config = dict(
    num_attention_heads=10,
    hidden_act='gelu',
    norm='layernorm',
    init_std_down=0.00306,
    beta1=0.95,
    max_grad_norm=0.5,
    decay_shape='linear',
    final_lr_fraction=0.0,
)
Each number is 500 + 50 x the weight over its row's rms, rounded and kept within 0 to 999. Layers, rows and columns count from 0. Numbers have three digits each. The size before them is the row's rms in percent of the matrix's.

# layer 21 MLP up, 1792x448, rms 0.0313, rows 1119-1225, columns 192-255
099:571428530523444488523460640475475466516515461450474529552496569492462494520464497467491424449574469511514491437470470535541608524517473494586552536486577535522461531368548595490512552433556449
095:585448515445540540409592470417480496473532392623568484480512463567507482482502428483496495398469517490494434529444565509509509476516472491540584538551529475554473502466600433480457553467460458
104:466376550495466536532578463470447495498530499464492533529607569504528464487500507491467438470418511601528520470560498499545569512488474610478422445485565467437439615517453532477550518506512481
107:521480552454552496515472457545452524517505521558537550444394522515403499540549436504416532508521472547569519487511621542539573493625487520452578533566443488571499453499477425437496454502543592
093:500572500497582426571523519447482615497532426563460408521507512508463516533495484468468517528571480511431515503454455541560486574474532525510593544544494574589512470541435587480489553559551494
102:428503556463501428495612498578491451453474479550535506506507529523517467595488387459525524449398494500461541579582522475548509597509558514425459425645478472504502521563457562550551462498539608
104:485498544647542441547493549580504490409446498445477498477513475462462502413469536583520477495536420485458575542496532535587450467588564491478491499525577512439511548462492454425627531492544508
105:559386447506527508542520567452474483436477533498506508542590455566511476510601456448531523545476546530478506428535606521520429471511512530513561484587510506567490486578432520582504514493488519
096:490522434496580531497612436504551463569504532414516524541415580552493469503494468497473467357462468539429469511527632373425549517478568531612461419569513466551404486554489559508471532490488510
100:483509512614601456570430426487491524462414484625577417506508433476535556511417502528444496464523503513506540541550557516616469528453506524568610528533502612519472535422496566525506538422469451
099:598569577577562474514491503589513507325522487489487414447503471612564578496553474425492471451482493522473486470531408479552480539502488539518467532566545417506496520500486520473501534509485517
096:560460540459601580569471540459556489394572400592491522545456450560490544532455498446378486547469476467497405476524544509508438528586523549509533560531551545566596543511547446539487571475556497
097:473461516417581498584499442537467469433524382570506559497547603524543502496460493495542538422496450479472484498549590473481525445562478558529443515533554513553450535529546444544534502525431536
099:552482518402480589561487586447533551415548449444479533496501472513491539536529432544548529400462474546405485568538531404520537562446481558544437463455531523503517451438511452528556530488402505
105:495421617548455552565474479445533513462533511509511474549556495481496534578489404526516472481481483491499509456571476450415512618549517596513422532482461584531496490395450497606446473470437485
090:523435666491477561433374459497509519503486496594572497472458504500482493529604452500552412460477529429428512497585565474437626438487434509585606486442619537496474482444559540440413549471474526
109:490495628495496484570497461492456547364420492597532505550529486531509422519534448481503554442495503520442427497529478462441440489595496542460453531476553577478427429433453464576527554520453498
096:478428642469451552574548548481500456516507377518419507530526468550447513500531532454438566503461539509417571484468511608545471485560504488575515533544541509462581491483442605592505495651528502
096:543484446499529415481563584528435540454515480445553505545439466421437493536463500513510608402534479532454555608499493475441591534391481561475498508431510458492525501556500517518583521577513570
096:483447546499477541539502479503552487530479618547492452492463491592476499487621449454538512444429535520493581577649482469558506513491494475482549450536465532515413450399542521625497510479449542
102:518365383531500478594501545490515506483494482510612529465443535497554476527567519514454467493509404598417490468437567495494480502388558546598458547485489490455460528511468482543629460530484562
094:498473445451585396522548586452501599484530466456574447498536398524433470477496584417437461543463521526519460441503494466518564462451569489517461534530471534648480508507444473478518563563496592
096:518522518507434510472432540528460528466511427511476575477502580486491450568518490494479511502522512606432434497621469409445489428543469519502493516421519524448553435494588496527550483602461403
096:601533468420497443541500523517430521413469508560472535527527464387476546622586449556536468427470540485548533483466459430578501488529458551404517492502492478489496522566530588634490502497477530
103:560531588477544501512515483507527502496490456486521544490399470460588493586504545448485479460462515610535535538441476461434550585485494559419483484464469486520469463545601531568487562445516560
094:535420579510510519474558541462539546487466416556468564490440521511495479435486535480564490439413463520493625376478439501558490597379630483589421498537530460450552502551481506525549551563483502
099:560480511501433446545485476460530525548491471466551507409441514507557502491559584492491491482551532391534477459580578454490483422618567475520525474483592535549455499514582544541485511449532511
098:418426448444465469511556469540469512533477438501466473520505551428318534532511530465558509551461467523475400509540549464553565550612469526517560402566463461492390453554468523383457544500448485
096:510537582473547539569471506513457468433537478540573499518564489420489563494431441380442574560459461466511456543424557512433565491445577490525522458501555524497533510456440461473518626516543466
105:488555541472489568481565628518537609478430465521465496570464521445560479595506504518483440492511518503488493471507559516437528487530443545553434517509513574503480484445470602461453571561406552
094:508482488497493473439513519476595576469563480484493443503540483361494542528515495422468526537413464496506379496501479509478578553546483581508493479528449446459498467515506519489516542515498437
105:524459504555608574550467418589451605451520500509505503508452580540446555508472470481528494445512466395552511609559521385503554540480499545502498454526488554497424529436434487503546562449438538
108:438392488495499408584523512447436588568480518547539509569492546443467551556489468493545438473522532590400473493483621453444615597517541487482548421515483534546460589576461559536521504516491552
097:558508590497557556452503585501527471487535500499500571452501555505475523460461535478510477599389503517570416546608506572519495548477561510497432456446499466571525467404493474453510484449522459
110:494476556591474520550487502539526438466451530600479520442395505515445477486518464510436555472472416628480466477476497547453551552579474553449538496569585462512453445450484478489483494567498521
106:537466495491476517496516504533393482502506545489441509482476613553563505478484425471560501469525529545574579598501537483518451506472460560479538445595529413535349424442510514498613525589551537
096:494485484412538533517502518548505422494493420565441579510492480464488562468559451510439471506454472433512417484390557434447531424480437490491501447550501532501477486497549615499509535515555523
101:527545511605519497396536585648443527420550366504497538568484514457390526523489526597466549412477522653543495604456547494476620513578459521494460490487485472539584470499546474657506541453518531
099:600500448617478490598458519469520500486485472529535580540526520581407562550460497484495568472551460582508387481549510522498494492491504486494472459459492545500496526578468501498429528519547456
093:518510481480578399443587518489560423505499498537543467589499562470393539543497464534458471616504488433502449565440574549465469453497544482428521484489455596480564568587401548447467514493515552
102:592528486494544497501562470623477513545539503527489507489517444483475496486420458597536519532462461584499498619637499432554507469422464587483481435556492434473505386456538516525465479532496506
095:475536543479490565445562471495520479482417472536443562470468545478556550420493521539393550444481528589449453499544509472437557532481505546516516529482575530445511411469541436504585464527403504
105:479455516489469495566494518519441473385513569536444457461479593492450503513486412553465489493418520569492481522517526421571453522546536550561526500487516497437447532445502521613495467489488505
098:660557478573463601518386520529441484512440442548596443477498456527526527538488513508438476501537467492550350530503527496529541485506519496505437474459506464558513457486584574465488531458397453
099:578491495557480393565456484549496595511442506566506531524517478519420602470425415425400516502526356441620500521535522518430499504475533533500561587507464382569469427501561518498569565508509563
098:545484438528572528512588471448591558509615526478462491479485588518431482516484549440362577526483416485453464519398446473503560476468486520557474469502568524516512496489506500594456516529459495
095:466588445476507559553448420513467599466455519473617504562644462437525454494516518521539578428530475557381406540543528496612454543556466568543544496618446407493427457443477465512518525571566516
103:534413457581564534521481468503511508467483560411453610509597483439501490492519475481469500542470471446549406448450484503486553576445560532565430567505475516488500515472541522396587577480533527
097:522434488436477500477557534495477545450424436570557581537524473468531447531424387563507346450339466546530486477526486512495512518571473518530496604565499452524421542494519536535581463528578519
107:553496540510526499601448522532512558483543499518513446518445553475424488412460435515439469529443429442557497569504561512474538479454527581501479526482578528611453460541505493486560541605520474
109:565504514473474611448596526644520490457395492558562487503545528362583552502544494459449548448506363508557534524459484499533462465501458476553506600468478500628459519441550464548555514523413459
106:450538562525454569499403629565480510472484526519508515524487547447592536560493505442477452385489413418498531534495531519464509477430497508526522557532459523481398578527526463497527536540490553
098:558535517471566493469458490516424532514429526529561461610514544443506568482537410494466506503505551494521536487546530525538529555550503504521517489525472427446494412547537477504566505476529503
107:497513533471559459578515534466471488549404514505503432474490458444466499607608461474562490449435469451415418516528454445512528543461526606608567411562493495511493484537431583528487562535409562
100:519501556544515473431551540513522475504538492544518556527588451447488533499582523527518432498471448564497469560489528390543546521512486452419539550563529568508563514506506539489501565501512487
095:495545487514541516505517590582505444474390434598587524480493582428576508537544494608426508489437490565594501463573471424484441479517476504512553558444503485556558473500570565558473550475456482
096:514508467495517521559582522465584526520459455530584507487522482463572522456486520472428549499527569489403453461446452558482475512383511503584507549550529474608482508531523449494452519532441476
106:542596453439486493504440539467426589468426568479512444478543479461498543399463482499516463578433405542501516578469478502559489531452466566554432536505566493465413519513412407469569510499456622
100:469455497484495489588473463500576531497452451504494466508473463463476518440578460450517431552527520512493558456442447574428573562501623480464511487483431509438497559510541436434474537526562551
103:549460414448496470581432575488448564463491526397584524473456494498532526534455438404493476554456392455540443543494533496524513522544624548535491464575498490443537508521468522518581496497552608
095:475478556441511510486554508459498534464587462425509548512422625496462489528536479522493373426508494439481499525572491408458552357486561495632462535524549552564534506410457471514438483491520505
109:552427593473473495499533485556482464437591559439508454471499474523417482498481449440475501572528473426579510458587543463451492512458529506524538415501468504473396544446397576553550551496571562
092:508479516506465492539459438487440446399521461548544524457472503559474461560531491496462459522450532523538455540435460543523524638534465512542459495589492424604542505428478455433546508557471482
103:560543529567520505570458502511505488518519521511484381523508502525396517569556552498461488516551456545508506509572550566606475559439462564464398515622492428547514509500457471576416560466478481
098:576507498457447466478492539464529476499458423510456466470556490504428565519529535420413466513487486439485414411512474585514434467491547471511566499513459501479526485559549518569478533432535451
098:425509511598496545470435674485355529502462443491481492428455529516449440550611513519553444544448478481572448499458489447501520499538538487466476541501472470625534439477537512572585485553449494
095:470448582532416500509504507489596450549487481539514534496510440574567525466574457479529536497472458494500505406487504531436515472524401525573529596547425535537573516447469524446466580472471487
103:605540538527530509515519421545531527544359530525465488528580533448423510574492499535509487527410497541472401517536476509570546489574533546456590522562544504447524439526515571455491488457496446
105:514445454557486496546439598546516532493356442460516545597456481522484536502449483492501492551484543576519491453592558525572483452495561641592540534536546563486419574513500508517460490480547548
105:444413459490484507529420474519467537497453532483559478474428580495506521540514422467460447474443481498579403528537506436591528408482452518595522582619476490444411530528500488572523522560469634
101:543570529442526462469533499620530536507556433618482472515465491573508549516504414566415527420544522627500480567489531467607470622541554542476599533517526471508470548476552511515533490470490605
099:534479470595459477627439530464496542485449548511488496445462388524451618499539490514586515438574504510555499435521517444489561487411573557468583533505542489557527500485525513478524525518493428
102:436443505528530408530545551517546544461477540454508536430562467464460508575501487442460459502480446511546482533416474537432544483480483540544518534480456404470520425340540489570459504492481562
100:542490440378482412562616564562398555592458439532474530424529450455421450426560429528471509492483500520513417509531538463469526549537445473527459511520483531543519542489534403521520489556501553
100:546448516486562432585525516570458544403507377504459510465516458490494534513591546529590597473486483515497466470596501507499483420483472502498473433531568508563514451602553468516493447507539545
106:472431540435523457530504520563535494500481476544491406549506490559434484553568596466586505505464510461519541535516538454536514518493420613585536360531554551619549497529514501540576553554540589
103:516574571453557587564493467520436577513538481564463503586498568481484490523452429418500484453471473469467527557422549449506617435458436537575563564510507490432396477521496478486553463560411522
098:448508472539489540560508548476517386462541478550532594534539497421489412534458523522479387523510417498524489496526521503376494508537376510448486444496559526419571530575487594446475527437524505
096:579530532447522592538542542503474533401543492505460511509464498430588565455455378466481444547529467461512490539560539456484465532437486529454482502445504519542485438397469586481458472505326451
101:541446485505430489460477522519532501594542395532563555587436528526449545490493505454425611490518439495475508492473534483506493528463557497517534470417483560532486509499476438462503519484554568
101:548519527493641473549477489464474484468475600550580526513463495444391543500510496498533492435513458465550539434532561475571544493498476630446430498527521579438448571513481475627571509548508561
090:477348513591491538509382519498483549539453417614459476537556530499481448511470560481480475458478440426512477500558487484451435600545502515575610537487546537515451424553519500514455476578380569
099:454479586449514428584538411501466534527447487517450466556469502446482627486407461558523516480390497434549510495443505459505522523482459602532434456555607502482560586449484505486485520476578577
095:436478534505548500527525453566465495429445414555511415478559519501561533502501443508556587380393494545497504498488533490544427529467597464570499489494518555494574467538564601533517485461415474
088:522477531543526429423494449604593505507485461501543448550499441544481537457598559475485483491480519427520531433535564440483523490406572481520530515468496528553543519472503434440532546489514643
104:480461570496461502587515491555484428447466491496477447527644483524529501523490431418522481450475399472471386454384507434575490508500543491596503422583555567572515506582531476501550505579504469
092:446524526509485476467440521522481496534517502414487448498492497456450503532546518431456485471425461550552531564452611431582553465526451506500476468514610455603451511504476506571496638478543584
100:545456568489516504561519491482503482425396371500461489527560473517441544463601469565534523482507530431537587525483469560526485490498601672443478530561576509510425505534510520569484494624478486
095:462486582554628541549483528555482410558505466449510461595579430431471497649463523515522524515497518543524519523425502514490595543489527518496520489581509423581520414371522522524538521483563498
093:492434548415555493485496592486499578543445492561499530466526528529583502490499478463491546374514502615465473527597612436531447461495491500602433474460451556530474475485428613511470450452517557
096:547435474454506437515432404553515486496452552530518558551478458461559546550503438498446476485466519577496316564507470421494570502533489464376493475500527401542450558438532478444472513517581539
096:556497503472541488517588515539374527525523536504497554496620489527444543431478479559388539540527425505478470591487527490533563544467485483471469537557506548519495520473594535577560464489485474
112:534507592585540398524546552527426494569511543458578533500587532486527576504585447466542540493598485554459472703528470483482478580478478524492523533640479481426411472453445524501533531582494548
110:466434525512583471514525399585441438520470491498495505526535440437411465502492497542523451409485531568558479545584542430566458465554505546430593493485535530497471567490551478526473607414507488
093:547505559589536510513540529519453503478425505473549455633483648560567429466519454564460454473471477534425500545497539557460453518464466516541450473524548460531466504540501463484500470520540537
104:486497634529500450722447473561430504569505517580475529499537528508568491545503442533437509448515506517438455596422501450438545539510454562498479406558566441534514402538497455559521568594520472
106:483441529555510453645558486475491470427433560467534512418490600539521567512476402437437477499604519411498478557539494529478575479483479523547491543542538551568582458505437548574536459516557597
090:500474475411492451482567581488543466467445460557522449529476488474558554471460509498501575483535483464497492495528502463449398490455575500504478549442459461525650495478558447465506484606537532
099:532511489508506438474531573469572546502442513501538605517492541518502506528531444417419533511470434506427538556491528505490452543526526505423531460511445533449600494537522564417606531471462485
103:496398518507566517446486486534440479520554484396446479569531511444476469542497572409411540529520493444512479638519451457539505532474394488487489535542530466538500495491562537596515522456437553
100:466452517479481453506570532467496570496497443477441561485540531552522501399581497526487527522489536511477449516510550514554466397606517555505583498536540517450493419519599505469550526464530481
098:476530473518478434550621580511484478532457394615550529605445466426429448498456558550530443531476481531521489402476515411503529453516449583511556598495531511565543541464445445361482494499477491
097:527578535600538576590446375586539554496462520582552530457499446522471504474520483484506515474566434520453573467543432526541483477496568584520577539511413441420517458474442464435493543450517467
102:495434458516531456544606381515539516441490600515479564491488521501460599445448474499536419473494476486394442463542525501529555495443570576574478462532593496505511490487447554535442570527495535
101:545529541391639456504475662473492535401536456488503487473544469457544443498544455415426542478414445589438528513513487557494549508571450444429437459537607423435423471471459608519559475499444495
105:462558509433501460611561511535535503467553472531570516486373556507490520396505482462531451452492461573464478528455541470474536568547457516552555460480532485416454463466498539573514554516550524
102:407502507563437483481589582494502496421481505528600439588491494524458460521430470481455491526467485454460510564559520509525552474416530513465441506493532451571505498475416505502530502505448530
# layer 21 MLP down (transposed), 1792x448, rms 0.0261, rows 1119-1225, columns 192-255
086:393470561474571527495417542485515463479437478490545428593519438555459507528405426505555449497498591573515466503502510473618435519504513516451459511512512496556449566542450473488486534540621458
089:505505458490443450588449474504476372424516484454525525530458504511487480549536564459536490488454496453431551512615502545480524549452444464507461494461450609538631451449435507584385472505505489
108:569589520491479617458557530549509464570405486534417417436517413526562529520544567542499430516558503440528514492452530484566443509549493407570513488530509532468418485526545495486514507540463523
112:512439531511478513589448485448538509547557419458507501547564532457599457468486493518461432556499461452526454418528562502512498504475491467616463515591621389477479480567565437467558522423504485
083:525521387397473465588570361547489527558472525460510517520498517577493487495561586500441497528512497419531503469446439475451406398485510510527563471549530534358488505518551489492444451409480418
100:508479558535530469582542556616507383520467477375522420422520481494508505510477501535504560389663530476552433505527495510490523488468437518523622493494534456436441446442514568580440600442459423
104:508591512558550544460421497539483528516490471477566474526507525525469534438549521492533408451528516513468526533437521569373534506408444529535474540427411432456473488547470470473495454448492534
110:494497505514531367550529531511536501570517502492507585583569488488563457436464480573504447509609539539495539530442522477531533543534505514436502534535410459486469506494546491449560558485490503
078:564440529525460467405435518505472494492496519363415419453456544496457514499543498498506503518603470553516498444449412553560483592482500477460472490490442523432565527486532444471463538408522452
100:486477460446476535448553451488542512541542493447470496509488414507492505478474531463495479497472537571528487431512454450479487491516496540522493403398538439558509496496521404510441518488563510
103:437512602430534483505593541452481477509501523438575488480566492451491443492513480503415453558471438446499478518518541451528537454434460476499473525432455491423520521410549497456495477511484522
085:472534389524459522400420519532537531577532551411456484453519483555519539488481501466488533531523534554490572501614495572508457518513457440411525444466469495440463518529479478489500448501514480
095:437499597499465538469504405513439584529478461489538493492514558447551517544494531514554334451515473455597531520452461606514499464449535505459545562467529506458507479534590495497503422509459403
099:463436548531542445432352440557513490453487457554481531531555408478475537541473578571501447440508531426432646481492438545462550441422489556551444466506478497501511528533535582460488497410431552
108:430490470566517459499492468556583541537454437486411427534456501625417483459509517463477452534568495517563441477588465496590496493444486505469550535544511502532584445479532473420428447613409430
091:499539451398557505558490465536432513502535461549483545458474505563512422544556502505487542620471417544540483539477489491577341447518572413524513534437479521491482570582519555555524478514488520
116:438498484501537546417487440457492477474565450573546426488474539445465424520523481543478485508474538510524589507573394543458429533493417475455426503581490536547584450460484466486492543532399445
100:588475487516517507477433565575514477507441491551523497554483500557552544533471510497595544510522525476553491515561523396494434523544451592495469538640493501637505539505456495514508426499488490
089:543498560473483423570526501515575564469430407527566462478404495558479550502475584466506547480477517459502503518521521474460469460442422529486480479633434523486578502496541448384491615487496471
099:480563508556457507467486501494403607517642456447571473553430503452554526553482471426458505501533468477513529487453474490583505566520488490490425420486447506575483517571549453356456541588531475
095:572540376420579602549565556480513478428439458571516557508533457457552469487514483534401511484545517586499425505481583508475451505545524561490407528496458495470449627435448421530492567579464547
080:469454488565547518484421434482571519513551586477478524489474505552540495484449443537600464466508505421515511489538494566444487462427472544527537511505460511393471555558525477479453502433493524
093:513431455443541534541526464465529488452598557531428496482501535443469434482508538508520585487566459483493505438448452485455566485448361452616518544478506514468524585512497553533463486535437507
097:427527422451537560541472432490535497552586488499427471564480554534464443433486429381494473462453536522510521434479423507441558498533525608554589475561510604492583465522489556529585471482576538
096:443516511482500505483523492584458493479540401469499493547565514499518475563523478452489473499476571527574614534443499500504566496627355503577508524479566515502488565418483453454442389478567453
093:491510501461508514593453556538501516551518434444472449485483513517608471497510517414523578481537512453612471554432492547490556473552509529517507516645506489445476530472558445498504543533489542
103:548427544489474531548570469510436474538527520554494431397392501494536423448476564484462417496523536408461456510513508539492473518562400546565518526456463440561486494458599410521498476489498494
097:525513558518454435455487599518457398447513512480457455458488428519506458536438473504462575482444447527462596503498484544480478560456507588347397512544493575549520451493555542560549475536484521
086:511472491534463483503482496417475519554517517515444524487430584474460481451520473480528563510504479598492533469571492547456472592487513498403488500500538549516514478516508494400512375476573437
101:590514547475542501527489514499502432477545516446449459588561558509536441499515423560549581530478470526445440515546461445499460487571436466395490514551499523530502502484567571516588415427467427
093:474547480552559509558489421474477493420456544529495558585454521556554497538409444542560473540519474544548506413541545508476421452448519476574520531461534521491523523560508465556439529558479444
110:507510538550432402486491544499534514590508464464454484434600446491518561491423546484480436535476509598497511494465443585476496479510601532465545503535560556436492481509547574490460396547517502
110:483590509417518540477495475528411408540512504443381433492474592445523403466473542502475491601598535380494536572493493498580488460521466494593509534468582554463543452461527442572444554430508486
097:487587502500537490588401535535507376493477423489541433485461492492564505507430549488471561538528504467508533482481546486421455491473493461542587575495448491513506525537479544457465456475488576
110:516403429538507582549555455479475528525472578473533565500545508403499341454472458501560545486525527523445511387562494466431468577547561472477462555465481457393478503460512485541440442579412489
114:500524498544478437466471463512571521425510494570475456485576483541467547467453581482504476528479461410546422495426475579581484531509456434504479468432469584429443464592604534520543485530514526
094:524515498530495345490498506528470483414497551579655505505482451486466546491501560483513465455533475500521532458515504503458533557524539430454447464526539511587514509559575485496654542473512400
106:508511520465509486543534473530462503496654515470516439550438472424722509488522367506541509521457532464491498492509475542462491479505436523541472468462547484468520516426551426458499536610395544
104:512493465565558601583440493463446587516503505471521541474409499575522518555604453512527536498507573506489461480518535491430512534535404454417513510495429495477510551583579445449476501630530469
095:453504520388483490548470508486498528530423436494486441473480526501473463571474459514607486464492542459409546610467469523529573574492513585439464479519560510573579540521446456495535496483465514
107:420507376498537624531495587425463478494500511470571550538518455536597472534544582424541500487460503542450559443446529546529425490526484496425423591471546467498488548454497401477555500468551537
085:557397520533451441583485591488461469523521542557507496518499622564494544415504557449535498459564566486559517475421505501474468423476491521570503534437568573516448469509449420495593436486516571
107:497584555570556445569463526539535455532519525437468474532508573484537492507517510449589437543539478525483586584539432543532516458574466462586469448471519476529456413476368507546455469435529497
098:434469524450491380547433558486508600461472525492558583589519541477486494423434460487488517517434443391468543473564483496457518478571500538464493546549553540513448493577475501392478552527476518
089:596464613507625635486462530471442505414408495502512539514436415438541543514526520515597555528438469467504524390518499508465503467532466413523486487365541463503517420492540437472517478508522501
098:521599468625432503541508495563441508449397459598426461478520555416465592467544556549523467606473480463444468404532584540540458561552452540485520574452601466461446386444502531554528532379530552
091:529464569465485529548534488470543486424519544472451444483445466574538515643495468556513560429518610526495542545549491396499547475520424481570424423580551496476490471393513635519418490387457449
108:347442491501494529554499492426474372453428525477495485537564487533582473490504487477494435443503513516502502466583491500432472532478430459594406588504493397571499559532516510440585506525498607
092:461467488436505590483518496474498490520542444557482496630519446512447476478491433498577461492520566559450429555439475560452556418474404488545456532524507519519493435565489615471488495498414522
103:417600539507539519503527469462536392524506462423501530512546461568470524564557553442577489420544472571520483524539446518475489445539505630471520542514490501493525496545471483546540502473462466
116:475399518536514534447479503452494476474591479524562471517431471518533587488500523491543396472506554427530500500521482505532493489432449702442575470552494435453460520609361495471392476502463536
100:456442453478445513466591564478533518540469620396469419425549426570434515434539495516526502434614540487501519390511517576541451551479475499508493522520511471531519501490538432592545467504518513
095:451517398479535549498568585439623519490480504517477502495463516476543482409515425540532516478542454497439441527501493380485546415589507459511441474541545527551414499500455469564525504533493427
110:453471500570529645452479535459504429516468510511479552473521424450521526392530455424451463520502540477475615457444498500473455509497510421579475536451406471495522552492565475593504427442466536
103:480447439501521514506443439542397558515549527495495503464478474492422486500463418433526519545503575539531596547535517606475580531491541619551553428543577504512476535479540479459442478385465507
093:538585530527450588437588502519528476477589488495381527549576433547483507464386551493503484509491483517488544411488539497461520519563513454591508526488494488448494515422442463598531475512484536
095:494420455472490470474432493477525521477463473455448471557502464477475465608577488567516394469518485585575557472537525555521504501499445480548482510492478503555496597497476492501545520488453562
102:444476488480519546411538486534558479484467535440513483561443483530470528536570586538475522408523521507552502472516402464485464612532534517516481543454551540568538441395589437402467430428484475
099:514564575527461553447504582491495473497442449616570509588428496510605519435435546533480506383509493426483429484521571555560451559512532510478506496487546478508478483381514511418553522417383517
104:545519492500495543527540525484485414481592465487450517494492448587526611554475484527488438434419572538594561532480491507460557536423459513379491534489476557643523514465536390431518520470487402
096:551589565551565442435466467481498532476485408499450497500530557433489594526416493446494636611533547479507488541517443576528537553490428394409520558457481506445548537521484468384559505485360547
112:415552468540525514533578450461522457428449585585559495477582425517472497436495507576586517448405489517473381565525486454441629458556523628489477578461510429476476513454510532458514535554478471
087:528478479559519484445449636495549565501511502521510505550549481500640590453548496562641484515549496433479469576518579496465531451466487436579555549550526544517556505509465466544429501443506491
106:414496438472466466459537539561529530530454452541665493477398525552507407492551507471490462455527492477532456459538582510446506408560531468488597450511459535518545534564511494460491638592510478
102:557507486532488451473496553394540480522516488522491474516531475557589476463489511440494497487441489478482496459574502547472496506522432501446539498527509476466515524600578436533598469498465362
091:463458529435472539492519533493500514494566519485507508586468554488549477503474544487508490448552509502542479600524549568376474509591513401547507406526498404467515473498437568498497513449463499
096:535481483399548498394415581549454450541454495533432529429494527405491503569426568597496528485447445541544519551484514500518515515515482521451500473498453449525511511623471534432535498498495531
103:495501503538512502520546520518549470442548515508553531446482530541548541548476555380521490520545519536523449432494488347456511571447594519462477495500474506498550565518500456470523465503501502
104:440427441421528519492460389588495393444501583458468504510522493526500473507527499460560500444515506525522487374529433475410540498522427358500445477548526539440522496438588523461490435474457459
110:513572523449520409465410576467587577477464594478459623486523376414432449470580580454600526558395454440536640505499512509527488461507549441564501472571565482434578477534514464515566563537491433
107:505442543577420520524488435434516500436546518507558473593557511416544455536458605558488402503427487599525477477498510448509471483498463524471554507592495499525450452460535528544508497580477528
096:493499483427393565472459576478519486522530448462515497473470480505539421504523459462552430525524453597440511476521525523490542535515510508509448444419587476456519468517597533592458521535482479
105:466465514502545546485495502533543474433484506518472473543520506552446497511574499548501470504593596499453450470572508431522467495480541532474565497548461481588498502621439464469519523556561498
100:567574586484490569548552474480475451439527545522547495514547485531509483441463415517472474526552426504505492478510511574440560448492499393365462500519491456479421471542483507475433474495474481
098:542459546430522506528505509542473561517532450426546463534429494513525502494504480466461538555453514530495513546525433433551509507573577520455495587512411575497544528502472450528514580465437554
110:526610517537539537561449514499494466446514461559481505453485544599529477400495544477410466515516543498470500501494464547515503461422560545465429571466513447531480583517502427590424485505491484
102:597470508529470482491498435614540431478462575526474481489477475547467468489550534533535502445476502488603462480549364536480443542520512499489479545497470490478519534460507589517496467523473542
099:464499554507541563555472512581516592602510557438432464483566446544540436492385501434465496504492462550414518464465558514459487557432511542429456531493511533451553556530519527472639438470510507
091:447582482476529570463414536530439584448455482442474583453524546546501486476469425435535547533477474492468495427446503501472468495536423516430463474470514456480526536575463467607440476479532560
095:425603461462461465432507442540494463556415550514619465444547499447395515433475510466480481491441483479489522473508426527494427509520514515495527478635508452528580456482474454534541475441566449
107:435570459461496555514475528502527490489363475515513554531551495543510456514520492454465465533464467460509547532499371547458485559488510442501577506457518543492455474534548468460583488457475549
085:434462470533409551534545527578513547510590559493473461502435533479583538475562450509502536508509450540572451472461428471496481547517395528540452446500531416467444536528501492406541484458420532
100:478404555517528575396527575488510521607526529569477472455491552508419447460487517462555400512576561542575430486462415457556436403548561534482480507437505512466489465503466527519519512510485473
100:549508446442543506536460501555461524376421482518514461535563501459529552453579546546449557501535543547462603419456401556499509485546510371488503500474457411580523514505452568546540437454472458
098:485543580577446506550443582515473574560556577427461530542472558454538543485527531447550506467562532576518440501455501484597427513461563449497488478472544502538506486506465483595577533503516466
108:500568533458469514455528439576476473501467532452487450460493441510453492461501513475534468539563573496498504526505565520486575446492417359421472537505430515495430426513433617523542523581538494
077:499465489481405469472476491485552465544510560544493465452541453476517461459515461488599571488496482582440467478487439576484530434418519536465548517425530549438513504467552503518486416471503541
100:506444456464464534451440496467501549495530602486563504525538484465507459444451427494512546587508529429458526497469465514547522492484516406534472486449462490464449455543560482419564388419511397
100:529549510481484490492534414488534543449484491481531426396418473507569431483492405492493485451464505585515485488525579473416518485486534570492394500342552532476514497538505571532458416481460480
086:492456454528507504523577525460468427434535529531509484459524503448518427391527554478520496547446514598475459515507530572593608468526450457495499561486502445520513485546490465500497356516560555
100:448507483472515558502550500449507549444492448543535512397445448495521482514565583424471527570464533504508572458414516525521551443402462599539566503531523623490529516499413472547507519525491501
096:429503471473390425460546364553456502416529427384544410467513494407460547486474543516486458486499528484380484511478502586474534607603538594565420440465471417460546521564450492473564460454502514
113:502554554621587495421352565475471508472605480543529480528454460534507491483533478538563379499529477548495590551465516524467535476466480490433446371517497516518453524567488492495508545559453552
113:570695492506502539520510445425518423516515517587459556564553479550472580539471501464481524443481472476516464473516478479483456518491560557537397535523488553475466479400508492485515532531551547
092:538514450387484511440503576447411485542498390491502514497588481558472489464517387543415509531464483463482454485492493547514475511437486424490456472448556444454550523538521392485578489459542478
101:547469441523539547448462387558513475507470463577530425469426487521456492532522570511462566578498486486504403558506455441572581476568495487488577523502517588515430566613517414525456435532501517
101:433432482447517559534470586527503443565499434499461479490484538508504395486497480483467604528460464603464480514468435501403515580499474452638526437556539525414536496461527564498568533472517481
081:513547558426499505553379485438450539506395506433429483508622516505470491485552566492531527516522437477506550534496449568437457508462501463529526542519538467511471459494505498512529493430496367
100:448477475458590532550512443494496446530462521537484380502425476521412501482484547529479410464498483476560487482505470480485543602510554526513436586575499492534477582475413504450494551459460463
108:475489442523482469535535584493556475433455503546606472539461538557456423458559423519542551473550480393504490466499464566442521427546577543514507525536500507498536493587413543417487509507517510
100:501605456534463547523475432475460529483489461454451450497520520441540446483533412558534431482511535481415521472521492540537496452363455534494511515448437494537515524482499610618550531517473568
100:575519434507390542554484454537539487516501560448576440467438461434569567413471536495474496474551504490464439513412480448552532543541536499428577471470489495512503444477549519469549481582500480
097:528609448460422531411493539550448443540504420459563589554519526466488525477518397580455494477497485637566492487474491488508449461456474409495525486510430538579450561428559451550435482550402499
096:570437554488558453467502632515478531448530435437481501485528496529536574561422461516441593477595540505562564550450544621490481481580425532428560505489483562500543519532440551484572474455474471
086:372512509448472458595445501432521538459540430519423476500498502461476570603528522488473482582465475600413517558472460490555518540525470510442523468464578522607475455469453546536511537594552512
106:431514430467570626475504494442426474501593549496533469400404456536477549480468475488528496548513519536453507477491471512576501467475544473552491493440586597532533510529505457458482526625536491
096:422442483490580558479434458440538503505524520471498505376586565504535464409520507519451500492516458444599561527505493578544560495563441405517421513509583463488512513573474470567516438459524579